Weights of a small GPT-style language model, trained from scratch on English Wikipedia.
Architecture: LayerNorm before each block, rotary positions, no biases in attention or MLP, tied embeddings, normalized queries and keys, some layers without attention, local attention windows, gated attention, exclusive self-attention, value embeddings, hashed n-gram embeddings, an embedding shortcut, skips across layers, capped logits.
Training: a variant of Adam for these matrices, 137M tokens.
Each number is 128 + 32 x the weight over its row's rms, rounded and kept within 0 to 255. Layers, rows and columns count from 0. The size above them is the row's rms in percent of the matrix's.

# layer 2 MLP down (transposed), 384x96, rms 0.0895, rows 72-107, columns 0-95
size [114 103 103  91  94 100  98 100  96 102  84 110  79 111 115  85  84  79 102  81 114 102 103  94  90  85 100 100 124 108 106  91 130  88  97 107]
[[143  76 168 163 194 112 167 123 157 121  67  63  84  86 107  89 179 113 130 186 109 143 127 145 129 164 142 125 165  75 163 109 203  99  98 108 118 140 152 102 156 109 106 134 188 110  95 176 147 158 128  93 112 154 132 125  96 115 100 100 138 101 121 131  90 102 111 119 168  62 169 154 164 131 127  94  96 113 166 105  95 174 161 123 135 154 121 105 146 147 141  61 159 178 130 164]
 [147 164 115 158 135 145 162 162 144 116 163 179 103 111 152 137 116 142 107 105 107 194  40  88 116 132 167 141 188 108 180 115 114 149  90 164 145 111  94 135 156 123  54 199 100 178  81 137 125  93 126 170 158 130 128 144 121 118 103 108  69 124 156 100  92 162 145 144 173 135  89 115 108  68 152  96 117  48 110 126 119 116 133 142  83  90 115 117 167  88 143 155 146 155  86 143]
 [103 136 184 166 175  96 102 180 123 110 188 149 208  72 119  84 142 158 116  82 144 139 109 130 124 113 138 104 137  98 100 125 137 144 115 107 110 204 117 131 100 130 158 129 116 124  71 135 154  78 114 103 154 127 125 144 107 103 134 142 155 107 167 148 165 135 158  98 129 163 165 154  80 123 139  41 140 102  81  80 204  97 103 146 197 109 143  76 101 110 154 147  93 155 133 111]
 [121 147 142 113 136  90 116 171 176 135 198 123  89  80 125 134 144  84 107 184 149 163 112 115 155 132 100 156 148  86 145 116 162 208 128 202 138 156 126  85  94 113  94 143 178  97  41 112 166  93  81 153 156 127 119 144 162 139 145 136  78 112 139  81 106 108 108 151  58 138 159  93 126 117 140 100 158  72  94 124 179 129 145 150 105 146 133  92 136  62 141 132 142 102 141 152]
 [182 176  83 127  81 151 165 114 133 116 136  81 105 113 126 149 124 169 102 123 115 110 144  98 129 106 180 164 162  92 104 159  98  85 139  63 155  69 155 225 160 137 122 134 132 136 125 123  45 166  71  89 144 139 142 134  94 141 137 118  82 123 187 134 144 176 118 113 132 135  73 182 132 115 129  97 147 158 125 133 125 161  99  97 116 156 153 155 167 114 110 141  65 178 123 165]
 [170 178 156 115 154 167 105  94 176 163 112 178 125 112 161  94  49 129  90 175 155 150 150 116  69 106 169 114 137 113  82 132 150 153 105 118 103  73 162 170 130 112 163 142 114  96 101  83 116 181  95 170 183 157 130 139 130 119  94 101 100 133 170  86 140 154 144 118 117 107 144  82 156 147 162  63 121 153 110 133 125 154  83  85 108 137  87 115  63 129 152 131 136 204 154 152]
 [113  78 127 140 172  87 136 202  76 118  79 119 117 145  89 164 177 100  96  83 120  93  75 131 143 168 128 107 124 137 125 142 133 108  95 169 174 154 145 161 108  96 109 144 170 115  81 119 178 127  68 129 104 151 116 154 133 128 171 145 173 111 160 142  98 118  93 120  72 108 102 167 157 125 187 150 183  97 151 153 115 119 125 133  85 212 113 162 182 116  84 137 141 168  82 126]
 [154 141 141 162 148 197 164 100 107  98 142 104 116 118 108 131 168 102  78  95 120 109 126 133  92 151  89 115 153 162 132 117  68  95  79  96 154 112 106  91 144 148 183 181 114 126 116  82  79 111 119 127 133 157 193  63 146 158 127 132 123 162 166 130 107 145 191 112 183  43  96 102 127 119 139 141 177  76  97 164 149  93 120 139 161  82 161 153 116 140 176 120 138 115 191 113]
 [173 131 154 117  76 157 126 130 108 124 214 110 141  84 115 179 151 140 135 161 160 176  70 202 130 124 100 145  83 110 148  48 161 151 122 144 122 122 115  95 110 130 119  86 101 185  99 151 125 151 141  74 113 158 110 115 146 109 152 100 154 212 112 129  98  91 145 137 130  80 131 121 106  89 117 171  55 150 106 104 126 117 156 170 171 125 142 166 131 114 137 127 114  69  80 140]
 [111 121 170  92 120 119  59 127 112 130 182 127  98 155 180 181  78 138 167 123 139 132 108 129 122 152 138  93 113 142 129  65 124 133  96 138 127 132 121 146  75 123 111  91 181 122  69  81 183  60 154 174 157 129 182 119 157 101 150 172 154 131 153 143 134 168 135 148  95 203 160 142 135 114  95 168 101 125  96 107 153 133 142 121 118 131 100 148 187 133  77  45 165 123  76 120]
 [127 179 111 117 147 105 152  92 140 128 104 177  89 108 101 104 130  76 151 148  88 166 117 105 152 142 152  97 130 141 134  77 200 162  98 149  98  93 116 125 103 148 144 124 191 119 106 141 165 123  97 129  73 105 109 132 155 101 169  71 126 168 181  41 144 104 152 175 142 120  49 137 145 156 139 155 158 135 142 130 103 137 213 120 168  91  85 121 143 155 107  81 132 157 172 105]
 [146 117 165 102 134 154  84 166 168  80 110 164 169  64 149 184  93  94 134 113 203 140 119 183 106 134 161 126 144  94 136 136 117  76 123 160 131 143 132 133 102  92 111  55 109 144 185 110  79 163 177 122 148 120 120 150 145 102  90  51 180 118 139 112 110  88 115 177 125 117 122 172  80  93 136 182 152 143 100 149 175 110 120 140 118 103 144 142 116 141 144  75 189 108 113 103]
 [ 82 114 161  89 154 108  98  90 189 138 110  79 101 146 136 140  58 135  91 144 150 103 132 172 156 161 153  92 136 119 141 139 136 100 118 156 112 112 119 114   6 164 134 136  97 170 111 127 168 159  78 143 200 167 114 147 134  77 176 185 105 140 109  88  57 105 175 135 133 187 154 115 107 134 122 157 123 133 129 115 142 171  74 140 132 132 124 164 157  91 137 114 124 111 120 131]
 [138 173 128 118 159 148 131 173 118 141 107  86 130  59 131 124 185 155 115 112  98  94 144 135 151 150 179 137 155  99 148  62 125  93  94 143  87  90 105  55 133 140 122 101 179 112  70  95 150 121 123 144  99 118 126  84 156 113 118 113 106 123 134 161 159 173 127 134 120  83 126 161 134 183 124 151 152 102  82 122  76 165 127 122 114 214  91 183 165  87 168 130 161 152 183  73]
 [126  83  88 121 137 121 164 158 116 194 113 124  68 132  83 150 140 118 131 146  96 150  33 115 189 172  74 119 142 163 124 151 136 131 137 104 144 115 122 182 184 103 178 134 120  79 134 172  90 104 104  82 129  96 165 120 136 152 138  92  92 113 113 194 182  70  92 156  95 105 132 158 145  94 158 163 153 143  97 125 123 174 142 190 151 146  95 114  91 129  96 132 158 152 103 112]
 [120 189  97 104  94 104 145  95 211 100 118 133  90 133 138  79 125 118  39 123 194  82  70 105 147 179 113 149 152 117 158 146  82 155 113 168 109 122 108 110 165  87 133 155  89 113 127 138 151 117  56 165 122 151 130 148 164 110 185 171 158 131  88 125 122 167 106 122 129 121  93 180 157 165 154  93  61 129  97 109 132 105 195 121 125 164 143 156 113 128 151 127  95 131 143 117]
 [112 140 147  88 160 100  87 125  99 108 175  53 167  53 139 111 142  84 100 122  98 147 128 143 157  82 157 132  83  72 164 106 124 161 169 165 135 146 155 104 144 113 139 111 112 222 154 126 108 175 136 124 146 137 121 129 150 167 119 118 122 111 137  93  80 110 108 174 143 107 137 186  89 120 150 162  94 167 129  75 193 129 148 119  88  98 151  88 101  90 199 137 162 108 153 143]
 [109 129 115 126 156 101 135 111 190 108 124 154  94 150 149 156 137 217 112 168 127 116 164 122 160 167  69  87 145  81  79 106 108  63 109 124 103 134  77  90  73 102  96  79 144 151 125 106  97  65  98  83 147 143 164 108 102 151 146 170 164 163  93 122 157 134 170 215 151 156 175 121 130 160 126 147 117 128 105 108 134 123 104  75 135 101 182 137 131 133 166 158 123 162 149 103]
 [116 162 113 162 191 154  67 183 173 154 141 144  85 144 154 149 174 142  74 109  94 120 153 167 124 180 122 166 115 130  75 110 180 144 172 144  75 142 148 113  95 144 170 145 170 113  91  73 165 105 103 175  76 148 122 116 116 113 108 161  84 146 125 138 113 167  74  84  53 129  98 164 144 153 116  90 145 135  94 142 163 129 134 137  74 118 116 133  82 136 135 150 135  60 117 126]
 [133 134 144 120 109 122 108 164 110 175 163 154  79 162  75 149 169 126 150 124  69 131  96 130 126 154 106 131 167  90 160 122 146 170 165 181 125 179 134  84 165 119  88 142 157 141 102 201 146 100 167 130  86  84 110  74 128 177 116 135  93 119 138 105 158 133 129 104  89 108 123 117 153 124 154 223 109  81  37 125 116 138 123 160 119 172  79 106 131 113  76 103 107 121 149 175]
 [143 128 117 112 161 141 120 118 112 178 110 149 122  92 150 187 143  76  63 195  97 188 131 126 143 128 162  76 111 145  91 150  63 137 133  86 161 126 124 168 176 142 122 138 134 202  99 122 124  92 124  76 148 105 141 162 126 146  71 149  72 110 124 125 106 112 141 142 141  71 105 152 139 116 124 136 160 148 181 106 112 147  75 133  30 165 163 154 123 101 128  80 152 168 109 109]
 [136  72 169 148 108 155 123  50 148  97 160 115  85 135 153  91 127  68 138 156 103 147 158  79  99 186 143 108 151 174  99  77 141 162 121 170 151 193 142 113  94 144 192 127 154 132 119 113 143 133 147 116 141  76 176  92 172 142 152  98 119 124  74 132  89 102 103 172 102 132 119 143 155 166  47 118 136 163 130  95 175 131  93 130 100 160 140 148 180 130 139  67 137 112 122 166]
 [132 122  99 156 128 103 149 204 197 139 138 133 139 107  88 174 157 147 144 113  98  76 130 116 110  88 100 153 123 123 137  99 157 199  96 131 146 135 110 157  83  62  89 156 106 100 143 174 162 101 111 178 140 146 113 117 208  75 120 158  69 180 125 148 132 153  97 142 129  82  97 104  86 125 111 116 129 148 128  89 126  92 185 102 141 125 131 153  92 183 107 160 108  65 170 125]
 [116 101  80  98 161  95 123 150 169  48  84 145 175 146 125 110 151 186 127 193 145 100 138  88  87 125 115 199 112 151 137 116 129  65 152 109 125 169  90 136 180 176 132 131 201  86  37 164 165 145 133 152 101 133 130 100 146 115 165 185 121 149 145 142 119 123 149 119 113 122 146 147 108 122 122 137  90 154 109 123 184  71  88  99  98 152  83 109 148  95 145 128 119 121 141 154]
 [126 169 184  83 188 107  77  90 155 120 117 122  82 156 129  99 111 164 115 162 166 143 142 143 155 158 106  52 151  94 112 104 137 130 136 154 156 142  93  69  62 106 111 118 151 134  78  87 115 169 107 118 118 124 148 146 133 111 124 137  86  83 217 172 145 176 123 119 140 154 135 153 140 130 173  97 168 112  89 145 160  80 160 155 165 145 119  90 199 148 172 149  95 113 118  96]
 [139 198 142  87 117  83 117 135 155 107 147 110 170  91 199 150 110 165 121 158 134 129 122 114 154  74  91 193 114  83  86  71  91 149 105 123 155 111 132 175 131 122 144  85 119  73 144 106  94  91 102 158 107 114 155 154 120 134 153 164 176 130 154 177 115 127 117 128  69 121 144  97 141  67 186  95 127 125 122 146 131  41 110 149 182 197 152  98 164 121 126 114 136 135 126 167]
 [130  98 155 187 123  97 147 172 132 146 140 133 162 100 149 158 160  95  80 100 127 131 157 131  41  95 127 103 110 116 112 121 159 148 130 212 144 155 173  89 156 164  99 197  59 123 158 143  93 176  73 120 102 188 105 129 129 117 117 144 155 111 117  93 147 117 179  95 104 127 147  78 117 110 129 112 105 199 128  86 130 149 174 102 128 178 111 141 168 112 121  72  95 100 131 132]
 [121 169  96 156 105 123  86 150  80  80  76 177 187 105 116  93 111 100  94 172 166 154  80 109 120 182 124 115 113 114 165 165 136 100 136 204 119 109 105 162 124 131 151 114 131 164 158 136 104 163  80 121 148  53 113 157 146 134 115 101 164 127 196 159 145 153 108 101 159  86 105  97 119 129 122 126  83 197 181 101 107 113 100 146 191 167 128 157  93  79 149 124 142 128  92 140]
 [106 157 115  90 178 116 107 182 160 114 136 103 134  98 155 123  85 139 103 170 135 168 129 149 134 167 145 129 214 130 119 142  87 103 150 128 106 139 145 150  86 108 151 142 121 105 151 125 121 118 173 144 103 154 197 126 137  89 131 107 148 116 146 143 192 200 108 122  91  95 110  90 127 156 212  90  79 115  45 162  89  42 146 117  84 140 134 126 107  85 103  89 146 133 124 140]
 [161 102 149  90 200 124  86 138 140  96  79 154 127 108 133 116 138  95 122 146 171 156  81 182 114 118 128  68  74 216  90 127 145 159 165 104 127 133 139 130 131 118 150 225 115 159 180 115 120 154 100  94  75 116 173 131 153 134 148 124  76 106 166 122 113 124 106 164  75  66 180 104 147 120 131 121 122 142 105 127 126 103 135 163 168  86 129 117 183  98 121 123  97 101 171 113]
 [127 131 118  95 114  94 178  63 118 182 105 110 127 166 147 129 176 126 175 125 164 140 103 169 150 169  57 123 176 128 109  57 135 165 160 136  86 129 123 114 112 140 162 126  91 114 114 108 132   6 115 188 157 125 166 117 133 116 159 104 110 142 131 128 151  73 196 124 162  87  97  98 159 101 151 132 110 122 143 114 113 124 118 119 123  84 130 193  91 137 160 124 149 114 163  83]
 [149 128  83 149 117 141  69 152  93 155 156 113  97  78 154 162 111  39 116 162 118 111 127 168 117 119  55 126  99  72 170 111 139 164 118 116 111 162 176  39 160 162  97  90 103 154  80  89  95 119 137 152 155 128 152 149 126 148 111 155 152 153 169 126 136  96 110 134 184 150 121 149 131 106 115  86 193  97 165 121 174 157 197 136  94  96 111 123 117 130 183 106 120 134 141 127]
 [148 161 153 142 133 109 107 153 135  60  79  84 132 146 107 140 133  78 167 186  97 119 131 148 104 199 140 119 112 180 103 158 134 116  82 135 114 139 109 120 158  22 128 147 143  61 164 183  70  91  92 169 101 165 156 106 103 136  94 103 122 151 148 123 162 105 117 147 101 101 117 166 170 128 123 117 161 139 135 144 127 154 206 147  87 133 163 171 139 116  71 148 132  88 131 116]
 [156 129 158  71 108 105 161 123 145  92 143 158 163 127 133 147  88 122 121 130 104 114 182 131 155 132 188 113  95 120 140 120 132 174 123 148 102 102 161  57 169 136 170  77 187  73 133  94 119 142 155 130 171 168 107 103 125 110 157 150 142 134 117  86 137  89 204 101 112 132 143  74 100 138 109 120  97 252 136 114 153 155 104 104 177  91  95 138 129  98 143  69 130 103 108 113]
 [ 96 137  98 142 163 132 124  98 110  79  98 138 193 122 131 114 113 143  86 133 170 156 120  78 146 130  64  90 169  92 129  80 111 130 129 140 132 188 123 192 122  94 124 173 149 188 162 135 188 180 138  96 114  93 118 128 133 153  98  72  99 162 159 135 100 110 144 122 188 105 130 144 186 120 112 105  99 156 198 144  76 134 118 125  95 200 120 121  96 114 106  53 122 143 133 107]
 [160 138 191 167 108 105 133 161 133 148 122 153 143 136 111 128  98 112 103 180 186 133 136 151 123 117 137  47 117 166 121 113  74 120 127 135 151 177 130 183 129 118  67 107 124 123  84  83  85 124 148 181 111 146 118 172 185 171 112 147 196 126 184  76 161 111 151 157 105 100  85 147 140 141  53 140  82 122 136 146  91 135  94 154  72 126 113 147 131 110 150  61 120  92 108 100]]
# layer 2 MLP up, 384x96, rms 0.089, rows 73-108, columns 0-95
size [101 102  92  84  88  98 100  91 103  85 108  79 114 111  93  86  88 101  83 109 101 107  99  86  92 102 100 124 110 105  93 128  83  97 109 100]
[[112 133 123 133 142 159 155 145 123 173 197 120 118 106 110 145  95 102 139  88 130 219 101 155 156 108  65 105 112  79 172 132  78 122 115 143  79 178  90 111 191 140 144 148  87 137 121 164 150 107 126 147 155 183  57 150 114 109 102  97 127 135 166 129  92 103 153 151 158 155 146  98 113 104  91 130 186  70  79  90 116  69 134 184 137 164 149 153 128  99 121 136 158 119 115  79]
 [156 129 116  79 140 148 139 117  99 132 111  98 180  71 165 151 108 140 163  91 121 201 128 123  78 126  74 169  92 158 166 127 119 127 128  75 125 139 113  89 148 136 120 119  99  56 141 133 157 171 145 135 162 100 149 129 140 103  89 154  89 129  87 159  77 123  98 145 140 100 159 166  90 122 134 151 150 134 218 170 140  80 140 167 196 106 118 143 120 122 153 141 180 153  88  52]
 [ 87 106 193 132 116  68 123 115 132  94 185 101 106 116 127 125  99 197 159 172 155 140 135 127 186 135  99 144 145 176 120 105 140 109 116 108 124  90 143  95 100 128 139  93 119  86 145 122 157 169 120 120 136  81 114  81  91 165 107  98 173 110  88 213 127 138 138 188 106 111 203 142 153 132 103  74 188 119  73 136 173 107 112 158 100 113 128 184 142 155 148 123  83 137 121 170]
 [ 94 129 109 167 179 107 117 155 116 137 170 126  73 145 159 147  97  99 171 167  99 175 135 122  76  86 121  94  69  91 185  97 127 148 145 145 114  94 102  67 203 159 124 110 100 135  89 165 112 202 146  93 106 122 167 166 100 126  94  88 111 127 132 115 138 132 172 135 131 153 107 130 108 190 138 182 132 133 154 143 120 156  97 126 140 139  82 164  90 157  88 128  49 167 159 140]
 [146 164 122 148 121 101 128 173 118 125 169 110  82  93 117 110  90  95 113 163 151 158 104 113  97 119 167  73 120 162 124 172 152 139 146 142 119  26 112 184 125 140 151  85 119 137 113 146 106 203 184 147 114 109 108 152  72 139 101 117 140 144 135 148  63 140 150 207  31  95 163 111 116 188 111 147 155 119 118 131 127  90 122 166 131 123  75 102 101 131 159 117 104 146 140 110]
 [101 104 103 117 140  43 168 169 128 115 146  63  40 155 186  85 143 120 167 115 123 104  97 113 164 104 116 126 137 139 131  66 123 184 126 118  88 166 128 147 125  65 132 133 118 149 125 131 113 163  82 121 153 130 115 162 116 152 129 172 154 132  80 114  88 137 140 112  93  81 156 193 144 121 158 158 184 120 137 165 118 175 166 112 125 105 166  98 131 111 101 130 220 157 121 133]
 [117 124 106 145 108 132 170 117 124 121 133 136 113 111 164 180 120 137 143 163 169  83 130 154  96  68 133 113 111 182 130 153  93 109 122 177 122 115  59 111 182 111 126 113  84 138 179  95 109 148 114 111 171 151 169 163 163 148  99  97  89  85 137 204 141 173  81  93 109 142 165  93  69 119 158 140 147  74  99 190  89  78  99 151 146  97 165 172 139 193 132 120  97 134  92 142]
 [ 99  93  96 173 142 143 112 105 123 166 128 129 153 156 112 209 107 136 137 150  87 191 137 157  97 103 169  97  91  98 104 144 149 140 194 116 146  83 154 159 122 182 152  85 160 141 133 132 108 149 143  73  98 159 111 101  89  87  71 102 144 135  81 125 158 152  86 127 110  88 144 129 115 110 105 143 136  79  90  92 130 149 171 163 182 116 187 151  60 111 176  95 132 178 157  93]
 [148 137 139 126 143  85 162 207  87 130 169 152 130 168  88  87 128 111 162 148 145 154 128 119  87  88 102 177 116  74 179  74 147 137 157 141  37 123 122 119 147 140 127 126 140 138 199 149 117 199 128 136  98 133 154 123 130  90  77 132 155 135 140 111 105 143 133  58 122 110 100 118 104 154 190  81 126  71  87 128 117 147 105 170 101 162  90 204 153 124 121 105 119 115 119 152]
 [152 130 123 133 156  60  97 114 101 186 178 130 109 121 101 185 111 104 135 137 127 166 157 173 183 128  94 158  85 127  89 131 107  81 136 136  78 138 163 107 126 139 134 136 117 120 113 128 133 119 116 145  98 181 133 165 117 170 140 135 181 181 100 108 100 194 147  93  64  47 110  78 137 110 153 148 133 134 132 106 110 119 134 160 150  85 165 104 112 206 195 108 187 127 164 110]
 [101 146 106 147  77 164 136 145 101 138 126 100 124 131 119  54 121 168 113 160 157 143 116 107 127  99 140  99  61 154 164 166 103 113 185 181 151 140 103 120 167 174 177 107 143 144 138 155 126 130 133  67  95 162  95 173  64  59 123 174 184 166  82  82 131 114 180 157 125 134 121  93 150  98 131 162 135  47 118 128  90 137 125 107 180 118 125 166 111 156 111 134 121 131 184 109]
 [146 188 100 127  67 161 131  98 140  78 143  90 117 152 122 147 139 108 234 127 125 120  99 175 100 108 153 135 110  99 181 193  92 150 116 115 118 154 123 120 107 112 148  70 144  59 151 142 150 116 111 154 152  90 145 129 153 165 109  62 162 116  84 192 107 183 132 100 141 130 130 152  92 110 112 114 116  88 118 186  94 152 131 145 112 153 110 138 148 130  64 181  96 123 139 174]
 [142 106  97 147 142 154 114  73 111 134 133  75  55 119 100 137 155 137 165 148 137 101  82 111 116 128 124 128 143 113 150 145  60 141 161  88 157 127 154 117 139 163  98 130 147 101 138 189 174 125 106 121 115 143  84 110 123 165 121 186  93  99 141 151 114 182 101 105 124  42 122 142 111 181 134 140 170 102 149 128 154  75 122 148 138 200 131 168 116  87 122 221 176  66 143 108]
 [162 180 152 168 121 167 122  73 132 130 146 116  97 133 111 180 128 106 103 111 152 128 101 130 181 108  76 148  85 134 149 139 114 205 156 116  62 128 179 165 147 158 119 119 129  72 119 156 165 158 153 151 196 192  97 107 153  93 151 126 168 161  65 107  86 117 145 164 139 107  71 114  66  98 158 123 118 142 116 153 171  70 157 127 126 104 124 136 124 158  94 154 112  94  99  84]
 [180 117 114 131 124 114 172 132 118 103  91 105  94 127 126 110 124 203  91 126 174 108 104 102 163 194 150 118 102 152 125 119 127 167 121 146 137  79 154 150 193 195 128  99 124 127 170 143  99 131  89 143 107 126 137 163  33 174 124 152 172  59 113 114 189 167 126 132 139 135 131 130 129 160 119 142 136 130 166 128 147 129 134 122 150  93 130 149  35 210  91  91 142 117 127  97]
 [157 104 112 130 171 130 136 173 142 148 125 150 139 146 117 129 105 173 188 118 130 122 140 216 134  98  81  73 133 124 188 130 132  69 114 173 136 145 115  92 155  87  32 156 135  45 121 142 137 191 139 151 151 188  91 203 105  96 124 108 113  64  79 120 104 121 118 108 101 154 122 164 157 131 156 108 138  93 109 117 168 129  97 142 132 119  79 151 129 143 116 138 108 144 113 102]
 [142 148 153 106 153 116 101 184 127 139 179 144  91 105 102 158 131 129 172 114 169 125 117 146  93 143 163  76 104 120 139 141 116 140 125 154  74 131 216 133 121 145 118 133 108  64 128 184 137 157 116 147 146  94  95  65 124 209 126 120  71 151  99  94  99 128 124  89 118 140 196  91 100 104 133 131 223  66 147 174 139  93 124 118 100  90  94 174 149 135 107  96 109 119 123 121]
 [158 102 108 119 108 136 121 174 100  95 167 100  78 136 111 175  88 224 122 129 193 158  77  69 176 131  94 153 154 132  90 110 138 108 127  74  95  90 215 127 105 139 119 147 132 135 152  89 166 146 110 125 135 130 104 126 114 123 114 133 129 172 140 211 128 116 136 103 120 112 117 159 151 139 131  78 196 110 115 174 144 127  77 163 146 142 119 118 137 177 144 145  70 159 141 176]
 [ 76 130  48 126 185 122 141 165 156 103 178 172 180 130 161  89 129 198  98 128 194 125 145 105 141  95 136 136 128 134 134 120  50 122 122  59 108 130 155 138 117  89 187 111 109  60 183 102 121 144 103  86 163 184 132 125 114 140 132 123 131 146 105 160 143 125 132  98 145 156 123  92 146 158 147  79 134 125 162 151 166 118  77  88 158  99 158 152 122 120 152 111  97  90  91  81]
 [138 107 187 200 180  75 184  99  91 152 133 105 119 130 146 167 150 113 137 130 180  82  86 166 147 110 114  74  85 155 143 148  71 105 112 129  82  85 166 147 124 122  77 158 105  99 107 144 117 145 150 123 158 194 111 185 124 197 115 122 145 103 148 187 166 138  91 137 124 121  87 156 163 149 167 142 153  96  99  91 173 117  90 121  96 170 145 131 103 166 117 152  97 110 128  95]
 [150 154 130 136  83 153 144 178  90 110 154  81 151 187 109 110  67 117 162 131 144 183  76 160 144 110 161 147 126 130 118 137 121 131 200  90 164 140 170 102 170 109 136 141 130 118 128  70 124 107 157 130 161 161 113  96 104  60  80 120 153  55  43 189 152 172 135 186 126  97 141 110 132 108  70 100 124 128 108 144 146 119 123 151 137 134 115 154 130 158 143 169  93 154 152  78]
 [167 150 174 143 127  41  80 123  67 141 138 130 154 107 116  98 162 138 130 152 140 113 134 112 114  77 140 145  77  68 128 128 162 175 130 112 120  84 162 162 196 123 115  80 135 143 144 135 149 137 213  87 144 128  72 132 131 194 109  93 111 109 121 142 127  66 174  86  80 101 136 158 134 133  88 170 137 135 154 115 125 115 114  65 151 140 159 149  97 182  92 120 109  90 140  95]
 [140 140  91 144 127 138 161 127 128 132  93  80 120 145 133 124 103 133 185 123 142 175 141  67 108  92 141 133  64 158 134 135  69  72 107 134  59 145 130 100 128 110 179  25 122  92 202 143 154 125 164 123 154 159 165 171  84 103 121 205 116 106 106 115 141 117  92 142 164 113 153 162 158 139 149 133 103 134 122 159 145 129  68 170 160 124 163 176 146  96  96 126  74 142 123 111]
 [183 100 106 132 186 158 139 163 131 111 154 123 164 125  63 171 142 161 142 103 137 171 146 159  94 137 128  87  73 139 118 138 103 102 107 109 163 117 201 108 131 131 102 152  64  94 145 149 111 124 142 145 169 123  87  81 149 194  96  87 112 164 105 148 138 165 104 112  98  84 130 116  85 139 177 123 202  69 147 160 173 111  96  78 145 116 120 143 145 112  98 117  67 106 116  71]
 [227 155 111 133 129 104 206 142  81  90 147 130 146 119 149 174 110 158 166 148 134 139 130 154 118  86  97 154  66 181 122 101 121 135 143  81 133  92 176 166 115 136 135  93  93  65 147  84 131 101 102 132 182 173 121  76 126  82 100  87 132 115  88 155 144 165 152 151  77 112 147 144  84 198 130 140 120 131 100 174 117 103  95 104 142 136 127 107  88 129 115 151 169 154  88 145]
 [190 146 152 131 132  82 140 144 116  68 182 109 128 104 101  82 104 119 106 131 197 117 102  91 185 125 112 128  65 146 157 160 125 154 147 175 156  74 103  84 166 117 176 122 142  83 164 147 171 125 136 120 138 128  42  93 154 100 101 111 127 111  95 178 141 172 137 108  64 145 129 110  96 127  98 116 116 146 121 176 115 148 153 107 124 119 159 144 110 211  99 141 172  70 126 128]
 [115 134  65 114 164  71  82 143 126 114 125 177 123 145 148 121 109 150 152 136 197 131 110 111 209 129 121 118  60 111 177 125  71 104 105 130 120 122 172 134 131 145  62 154 135 110 151 144 135 148 128  90 155 154 121 134 135 177 143 125 146 115 117 148 107 100  94 148 119  95 151 160 149 141 114 136 209 112 114 220 153 105  99  59 109 129 172 174 116 151 156 102 113 184  86  78]
 [ 83 142  90 100  86 155 152 197 130 142 111 109 105 175 135 191  64 108 115 100 166 130 153 148 175 116 168 108 105 150 120 157 106 112  90 110 110 104 159  97 145 167 163  93  84  76 123 113 170 157 154  90 159 111  95 128 109 138 111 106 229 104  98 139  95 181 142 134 135 118 148  94 171 181 132 135 104 114 158 111 125 133  88 155 151 123 125 168 115 178  94 107 182 145  65 156]
 [182 199 103 172  74 117 126 120 111 108 127 187 167 158 118 147 132 116 160  80 148 178 165 149 174 133 115 125 100 177 102  82 121 176 119 153 109  87  49 164 141 108 163  94 107 142 142 102 184 117 130 119 154  88 105 149 105 100  88 167  97 143  77 119 158 157  97 119  45 144 116 143 196 125 139 148 130  95 145 150 124 155 145 133 136 107 121  92 116 138  57 171 139  95 134 108]
 [111 131 177 179 142 101 151 103  94  83 157 147 130 149  94 187 154 146 110 170 147  91 124  95 101  89  68  87  93 178 121 154 102 149 154 177  78  48 116 167 132 153 146 127 103 123 126 146 153 157 123 132 198 101  85 147 158 180 119  87 188 132 149 122 172 135 157  91 124  87 124 142  82 148 145 120 135 126  64 103  98  74  94 114 143 154 141 113  73 123 106  85 160 144  94 140]
 [176 141 112 108 155 146 121 114 131 147 163 161 109 163  92 138  61 115 166 165 150 111 156 143 101  94 110  47 124  89 166 137 104  82 145  62  84 144 177 178 146 146 108 133 156 148 120 122  80 131 171 110 134 147 145 140 152 137 128 142 110 105 147  69 114 129  72 151 166 123  94 156 104 159 166 176 119  91  78 132 139 162 113  79 205 137 156 155 115 188 109 128 139 132  98  48]
 [134 180 176  94 143 121 139 134  82 142 129 164 101  95 106 217 103 139 156 154 166 171 118 147 107 111 144 161 141 109 154 128 108 145 144 101 102 151 177 106 129 105  78 174 127 128 130 188 175 125  98 153 127 105 133  80 129 177  42 122 109  92 136 115  98 120 120 105  60  96 101  99 162 146 148 171 183 110 157 102 141 104 109 150 145  95 121 187 108 187 116 109  76  87 141  74]
 [131  72 161 114 112 131 106 144 101 122 158 150 142 129  47 126  99 159 135 107 111 129 104 154  76  97 170  84  81 146 192 111  92 151 222  79 143 143 130 132 128 113 123 129 147 121 163  93 138 146 118 111  95 133 102 117 144 204  91 173 195 140 111  94 117 105 106 116 120 121 192  78 159  91 130 135 148 158 151 119 188  77  96 155 115 105 141 171 122 137 157 118 148 174 177  83]
 [121 172  83 101 116 110 109 169 111  89  92 163 119  88 151 100  98 112 122 154 171 225 125 139 125 116  69  64  92  86 144 154  72 145 151 107 127  93 201 148 115 179 133 142 113 174 166 117 157 179 159 114 179 167 127 155 130 170 117  98 170 142 101 162  80  90 133 151 123 128 132 143 157 113 122 124 141 131 183 206 134 109  84 122 126  99 150 126 137 124 168 103  75 145 121 105]
 [ 94 169 126 207 145 122 196 142  93 116  94 127 125 127 144 113 121 137 161 162 154  83 137 118  94 109 108 116  66  80  83 168  87 135 126 153 102 108 195 157 127 137 110 148 128 100  81 116 120 169 179  95 141 145 109 155 134 109 116 146 205  73 156 142 160 129  76 143 126 135 209 130 141 116 112 134 116  87 135  98 145 148 131 178 127 142 152 102 104 203 140 178 138 109  87  69]
 [180 127 151 133 143 143 137 127  92 110 211 144 129 123 111 149 109 116 154 154 139 124 134  71  79 107  94 143  80 108 170 108 115 211 123 191 119 124 137 112 167 120 105 130 115  80 128 148  95 126 150 131 114  79 116  90  89 145 107 161 139 130 119 137 144 128  68 109  72  96 138 120  73 185 190 142 186  91 194 144 150 166 124 177  87 152  66 174 135 126  80 129 162 111 129 138]]